{"num_hidden_layers": 10, "hidden_size": 128, "num_key_value_heads": 1, "hidden_act": "gelu", "norm_eps": 1e-05, "attn_scale": 0.177, "bias": "all", "init": "uniform", "init_std_o": 0.0, "lr_head": 0.00863, "warmup_steps": 200, "schedule": "wsd", "train_tokens": 133600000, "dataset": "wikipedia_en"}
Each number is 128 + 24 x the weight over its row's rms, rounded and kept within 0 to 255. Layers, rows and columns count from 0. The size above them is the row's rms in percent of the matrix's.

# layer 4 MLP down (transposed), 512x128, rms 0.23, rows 489-501, columns 0-127
size [103  99  93  92 104  95 103  86  97 105 111  98 103]
[[118 118  87 124 146 127 114 153  87 136 140 153 180 106 140 125 141 119 135 158 116 138 160 137 160 127 124 152 116 137 123 169 149 130 115 102 113  96 122 134 188 124 131  72  95 107 127 107 147 116 151 107 132 109 175 153 121  95 101 146 128  87 163 104 123 141 129 177 125 107 136  95 147  80 106 142 165 138 115 143 134 168 143  86 144 103  62  96 175 123 132 110 147 122 120  92 126 139  91 111  88 144 128 119 124 131 145 198 122 130 127 127 123 131 121 128 134 121  91 153 116 124 121 105 101 153 127 116]
 [122 135 141 159 138 108 118 136 119 148 134 123 144 158 121 136  94 147 163 116 127 123 109  98 153 183 102 147 159 129 121 153 136 129 154  91 163 112 100 155 122 159 105 118 116 100 130 146 117 183 116 106 134 121 132 134 151 164 163  85 123 123 132 125 137 125  86 105 126 138 142 116 116 130 212 121 114 127 108 121 101 151  81 121 149  86 152 130 157 130 166 133 145 133 137  86 111 152  91 159  89  87 152 132 114 152  97 102 133 159 125 179 134 108 107 123 132 155 148 135 143 115 101 142  77 154 107  99]
 [138 120 119 122 147 159 149 111 138 107  80 104 141 150 129 112  82 159 119  87 140 143 113 131  88 133 114 180 135 132 135 146 181  83 101 102 121 126 136 141 114 153 181 125 146 124  96 125 122 107 116 134 120 175 125 150 134 184  96 109 114 122 110 128 114 137 134 140 119  98 114  63 133 159 103 158 152 112 120 138 146 154 132 143 143 146 126 179 104 126 108 115 117 144 141 113 112 102  70 140 121 146 161 127 108 119 159 117 125 112 120 159 147  99 105 103 165 143 104 179 149 165 146  97 109 152 139 162]
 [134 116 141 104 129 148 138 133 164 145 156 126 140 145 148 165  93 123 158  92 128 139 125 157 155 117 127 149 104 126 105 124 131 142 124 141  89 180 166 139 151 132 137 150 130 163  83 105  78 101 136 205 150 119 134 118 145 138  84 108 113 171 135  86 148 138 161 114 127 125 154 123 111 106 155 133 115 159 130 167 119 153 127 125  98 158 141 168  94 168 107 143 119 136 130 134 140 168 130 160 106  96 152 107 102 173 123 145 100 162 133 157 130 145  97  93 147  97 125 157 142 163 117 127 137 111 130 104]
 [103  94 130 173 127 175 141 147 117  95  85 116 132 133 108 115 151 120 164 160 111  92 169 152 119 112 135 104 106 132 106 146 114 122 166 130 103 124  87 155 169 124 132 116 121 116  92 106 137 158  93 118 170 159 110 156 120 136 157 142 132 153 117 102 132 120 135 132 102 122 153 128  80 100 159 135 138 165 146 125 108 145 133 129 116 120 121 141 129 105 106  90  88 108 128 125 126 109 130 125 117 144 148  54 166 137 101 129 146  84  98 135 109 144 109 109 139 163 173 171 161 139 165 174 118 135 139 151]
 [126 172 106 120 151 151 106 141 133  83  98 138 136 172 179 114  95 144 155 116 117  98 132 118 147 145  94 101 175 144 169  96 129  73 148 165 140 145 121 114 119 105 126 151 130 166 128 135 126 138 129 139  99 102  68 108 143 116 117 149  83 128 140 112 107 108 102 153 133 131 133 115 132  98 104 156 132 100 130 159 108 128  88 112 110 160 130  83 169 114 108 159 152 118 159 111 125  92 184 145 115 107 108  98 149  94  87 179 111 146 135 127 159 142 130 128 147 117 120 127 143 137 125 103 118 133 122 112]
 [153 102 151 150 161 126 146 101 121 113 167 160 124 109 139  89 142  74 142 115 142 126 121  88 115 115 149 140 132  97 119 129 121 173 148 110 133 129 125 156 142 133 133 155 174 104 159  68 123 123  95 150 123 137 135 108 106 103 121 150  81  96 108 152 153 141 152 135 125 146 138 101 105 133 129 113 103 107 133 126 162 163 102 176 155 117 128 133 122 157 152 179 100 130 161 170 165 127 120 118  83 112 148 131 147 129 147 118 110 137 157  92 123 115 138 104 123 100 141 145 193  86  92 147 159 145 107 139]
 [115 104 100 121 144  81 101 114 139 148 123  99 113  99 128 118 136 110 149 152 135 128 160 117 109 125 115 109 141 133 133 157 150  70  71 130 131 183 173 117 131 115 141 123  92 152 122 154 106 150 148 159  97 138 101 129 110  99  89 123 105 161 150 150 144 126 126 128 138 112 145 109 148 121 167 133 130 122 109 139 162 132 106 118 132 118 118 141 156 117 182 132 107 114 121 177 114 102 164 114 120 130 150 148  53 139 143 111 120 134 128  60 151 134  97  98 127 146 135 155 117 114 105 158 145 175 123  83]
 [144  99 154 157 101 161 165  76 108 149 134 136 136 150 168 146  80 154 170 141 149 141 168 167 109 147 127 148 136 134 156 117 129 131 136 122  84 141 114  76 139 114 131 159  97 106 160 114 130 126 145 147 137 131 150  91 149 128 135 116 122 155 137  80 118 123 127  97 134 109 104  92 115 125 142 149 117 119 182 153 132 143 100  83 131 139 128 140 116 108 168 154 138 150 101 143 115 155 161 131 112 119  86 127  82 118 162 113 139  78 159 138 121 125 116 107 120 138 131 138 113  98  77  70 112 124 143 128]
 [131 165 145  99 116  95 167 129 145 117 130 144 175 154 103 121 106 136  88 103 138 130 137 114  92 125 152 181 144 162 162 109  81 175 123  86 123 135 133 130  50 146 108 101 148 114 132 105 103 144 142 132 130 127 150 127 148 164 135 159 157  97  95 115 107 165  87 122 144 136 106  92 160 114 139 132 103 121 104 133 141 171  97 126 144 143 118  99 152 149 136 151 139 185 123  99 115 123 121  94 118 136 183 111 148  86 144 146  98 121 129 122 115 141 113 159 135 137 111 109 114 121 112 105 118 106 131 129]
 [ 93 151 156 102 137 172 161 133 107 124 164 117 155 107 114 126 141 105  90  69 103  91 104 117 132 159 130 146 153 148 141 104 139  96  68 144 143 104 125 123  66 100 131 112  95 138  99 125 134  95 145 148 148 129 137 155 177 119 197 137  99 140 133 140 176 130 132 104 141 135 151 153  94 132 108 130 105 136 123 126 121 114 146 146 119  94 145 159 155 114 162 114 120 114 143 119 153 115 122 129 163 143 145  92 108 143  89 163 144 112 116 156  95 125 128 156 105 136 156 112 158 141 125 141 136  86 131 106]
 [ 88 113 122 158 142  98 156 174 132 155 123 113 134  99  92 127  79 117 139 108  90 134 129 127 175 150 134 147 126 105 101 114  75 137 124 162 165 175 130 189 167 106 152 131 130 119  71  95 101 107 173 143 130 118 124  89 109 129 114 112 139  99 140 150 125 120 114 146 116 103 162 143 136 122 120 107 147 114 110 113 124 114 161 130 129 142 144 162 129  86 133 129 139 108  79  85 154 138 193 135  91 152 155 111 124 158 132 137 145 134 141 123 131 102 128 114 162 115 136  78 115 138 147 130 125 124 134 140]
 [163 138  75 142 102 138 141 114 128 119  98 149 136 171 133 122 138 121 175 152 138 131 119 122 141 148 153 130 106 152 115  72 121 151 120 106  97 112  87 144 104 121 158 112 118 164 111 120 111 137 134 140 129 131 122  78  87 159  99 122 102 161 157 128 158  87 145 121 159 117 132 119 192  91 105 102 156 106 157 129 145 114  96 145 119  98 107 103 134 139 114 120 117 111 141 122 125  96 118 118 134 105 158 142  93 101  97 112 158 106  81 156 143 187 140  86 121 140 128 158 134 108 101 131 139 121  78 142]]
# layer 4 MLP up, 512x128, rms 0.242, rows 490-501, columns 0-127
size [ 96  94  93 103  87 106 106 104 104  92 110  92]
[[141 117 102 120 116 116 132 144  87  79 156  96  95 185 142 118 127 117 148 137 156 161 144 126 103 113 146  97 132  95 163 150  74 119 152 145 106 164 114  91 124 134 135 146 119 109 137 135  81  73 170 180 126 142 127 105 157 143 157 128 135 121  90 163 118 114 155 145 153 143  93  82 135 149  97 138 131 160 102 108 146 132 108 100 131 165 127  82 108 127 143 116 114 178 128 131 126 119 140 143 157 160 147 100 124 152 159 129 140 141  99 122 114 122 150 115 128 143 104 101 141 144 170 137 168 126 140 139]
 [113 145 140 107 156 131 148 135 129 134 148 110 132 140 133 112 103 123 131 141 102 104 120  98 149 116  94 132 116 130 106 150 137 112 120 120 122 118 103 157 127 127 133 150 117  86 128 110 181 127 143 108 143 128 119 133 136 163 104 123 109  77 107 118  83 123 117  69 153 153 162 124 136 128 127 166  87 163 154 135  96 141 109 154 135  98 162 105 114  82 133 160 129 125 149  85  89 140  95  91 101 179 167 135 157 107 183  95 161 115 115 154 163 120 113 184 100 148 162 134 124 151 127 108 121 117  99  98]
 [120 174 101 144 129 115 127 110 150 132 110  97 129  60 122  95 164 103 141 145  98 122 116 115 124 134 140 127 156 111 141 120 126  84 155  98 130  96 105 110 141 111 142 153 146 128  91 150 146 160 110 100 139 137 131 133 110 138 119 112 142  96 131 127 141  86 158 127 138  88 171 153 105 165 134 155 172 161 128 131 129  98 116 152 168 125 127 140  70 121 141 163 160  99 176  99 129 190 148 138 152 125 115 140 133 130  88 141 139 107 110 145 132 178  83 141 115 124 150 108 105  97 123 127 132 140 146 168]
 [ 84 179 110 114 147  66 188 110 140 117 167 102 135 104 111  93 135 123 150 161 125 108 104 136 108 153 120 128  92 145 144 117 136 145 143 142 131 169 118 124 158  84 148 104 137 185 107 128 118 133 114 132 125 100 100 138 143 153 163 160 119 206 129  96 131 110 164 130  83 112 141 103 114 125 110 102 134 121 136 104 137 144 146 116 142 135 147 171 124 164 138 164  92 153 122 117 148 148 149 125 154 148 140 112 125  94 136 136 113  74 163 130  98 141 126 120 113 152  96 121 133 143 162 124 134 132 131 123]
 [150 135 101 111 148 128 119 126 141 144 134 113 125 141 110 113 114  83 154 114 111 200 115 118 121 115 128 129 155  83 131 141 107 109 144 155  69 123 165 150 156 115 145  90  84 132 128 134 126 141 146 130 141  92 157 139 143 120 113  94 127 109  95 152 138 105 156  99 102 111  91 102 162 112 133 198 136 122 130 139 115 125 158 118 111 163 128 160 136 105 106 117 189 119  95  98 163 109 142 130  86 161 109 101 119 125 114  92 114 100  79  91 127 114 113 105 121 122 116 148 160 127 124 145 106 157 150 155]
 [132 164  64 128 106 128 141 129 101 120 114 108 120 144 100 105 146 135 127 119 167 145 151 171 123 155 172  84 138 117 177 150 112 114 131 150 141 137 116 115  95 109 151 116 145 144 130  97  93 124 117  91 141 129 118 134 106 158 146  94 123 212 114 157 164  90 124 116 141 118 109 130  73 108 143 133 142 158  99 147 141 107 113 146 105 154 128 156 130 109 114 111 137 128 137 121 109 123 142 167 107 125 109 158 135 143  78 133 109 131 125 166 119 104 122 169 114 136  73  92 126  93 146 150 122 156 155 153]
 [141 124 147 147 145 182 135 117 157 130 116 179 125 169 141 128 140  96 149 159 138 113 125 126 141 142 131  86 115 101 122 125  84 192 140 149 159 116  95 118  99 109 132 117 138 131  86  70 118  77  99 158 118 160 147 130  91 153 177 100 113 131 134 109 167 157 110 158 122 150 129 123 150 132 138 122 106 138  84 138 119 172 115 106 175 128 123 123 103 152  98 108 122 124 154 113 114 115 129 117 156 110 112 152 161 135 102 113 162 121 154 144 170 154 125 110 165 124 137 110 125 130 114 101 161 156 149 156]
 [123 140 109 132 165 114 130 112 153 106 139 131 144 161  93 168 168  98 175 142 111 147 144 158 135 156 160 106  82 105 116 157 117 194 120 121 151  61 113 111 101 113 113 123 151 129  86 107 136 149 150 153 128 100 143 143 112 150 128 112 144 118  89 143 146 145 114  98 150 140 104 142 134 109 151  98 135 123  90 155 160 144 110 104 134 169 112 120 116  94 150 139 148 152 151 140 141  87 136 146 116 125 106 121 137 153 133 132 142 103 107 169 136 131 126 156 149 100 109 105 105  98 102 159 116  82  87 164]
 [130 152 129 144 109 149 122 118 140 158 115 168  92 100 161 177 125 130 103 119 136 140 129 112 150 152 136 134 176 113 186 112 124 101 121 134  80 100 117 154 138  98 113 127 134 144 111 108 163 113  97 130  93 140  84 145 117  73 126  73 129 142 107 129 142  99 128 169 146 128 108 120 192 105 122 123  97 107 166 136 164 125 117 137 157 138 153 157  95 148 151 140  87  90 142 145 126 142 138 105 120 138 115 129 152 134 134  81 143 112 151 106 107 136 102 161 108  68 125 149 156 103 105 127 114 131 108 125]
 [127  88 178  80 122 127 156 133  93 101  94 116  96  84 150 151 205 121 136 101 123 108  90 112 154 128 150 127 165 137 158 116 112  98 130 134 125  95 106  89 130 114 120 119 164 142  91 127 155 111 112 136 113 123 120 128 174 141 166  98 132 122 147 123 116 129 120 171 156 153  68 164 139 161 123 146 135 123 108 141 156 144 122 118 147 126 141  89 116 120  93 139 165 148 133 125 152 135 157 139 115 112 162 102 111 116 156 135 122 139 144 175 136 132 141 116 117 130 165 130 104 115 106 102 149 116 168  88]
 [148 135 152  32 109 135  83 125 125 101 133  92 114 145 146 141 161 133 127  96 183 102 131 126 124  73 127 117 142 135 141 148 106 126 142  88 141 144 130 120 104 150 128 110 127 144 142 149 153 126 114 127 142 140 147 141 143 147 157 115 133 165  94 115 116 178 102 146 131 149 116 155  99 149 101 158 130 117 160 152 168 158 162 130 110 119 143  95 104 165  72  79 112 114 134 119 102 137 117  73 134 124 103 139 146 126 160 140 122 136 100 153  97 119 148 125 103 151 146 114 136 111 134 124  91 145 151 105]
 [109 170 180 132 108 101 109 150 164 165 124 109 110 132 135 126 114 126 159 133 124 102 156 143 113 104 121 113 120 116 129 146  98 112 134 192 119 166 121 127  90 101 110 119 139 109 147 163  90 147 133 117  98 107 147 143 121 134 144 123 130 127 107 117 102 116 104 122 131 103 124 122 114 160 135  95  78 145 123 154 158 159 173 125 105 151 129 141 103 149  90 147 181 116 135 135 121 127 130 122 143  88 165 122 112 137 105 132  97 173 164 155 106 118 108 151  77  84 153 116 152 137 134 103  79 148 137 187]]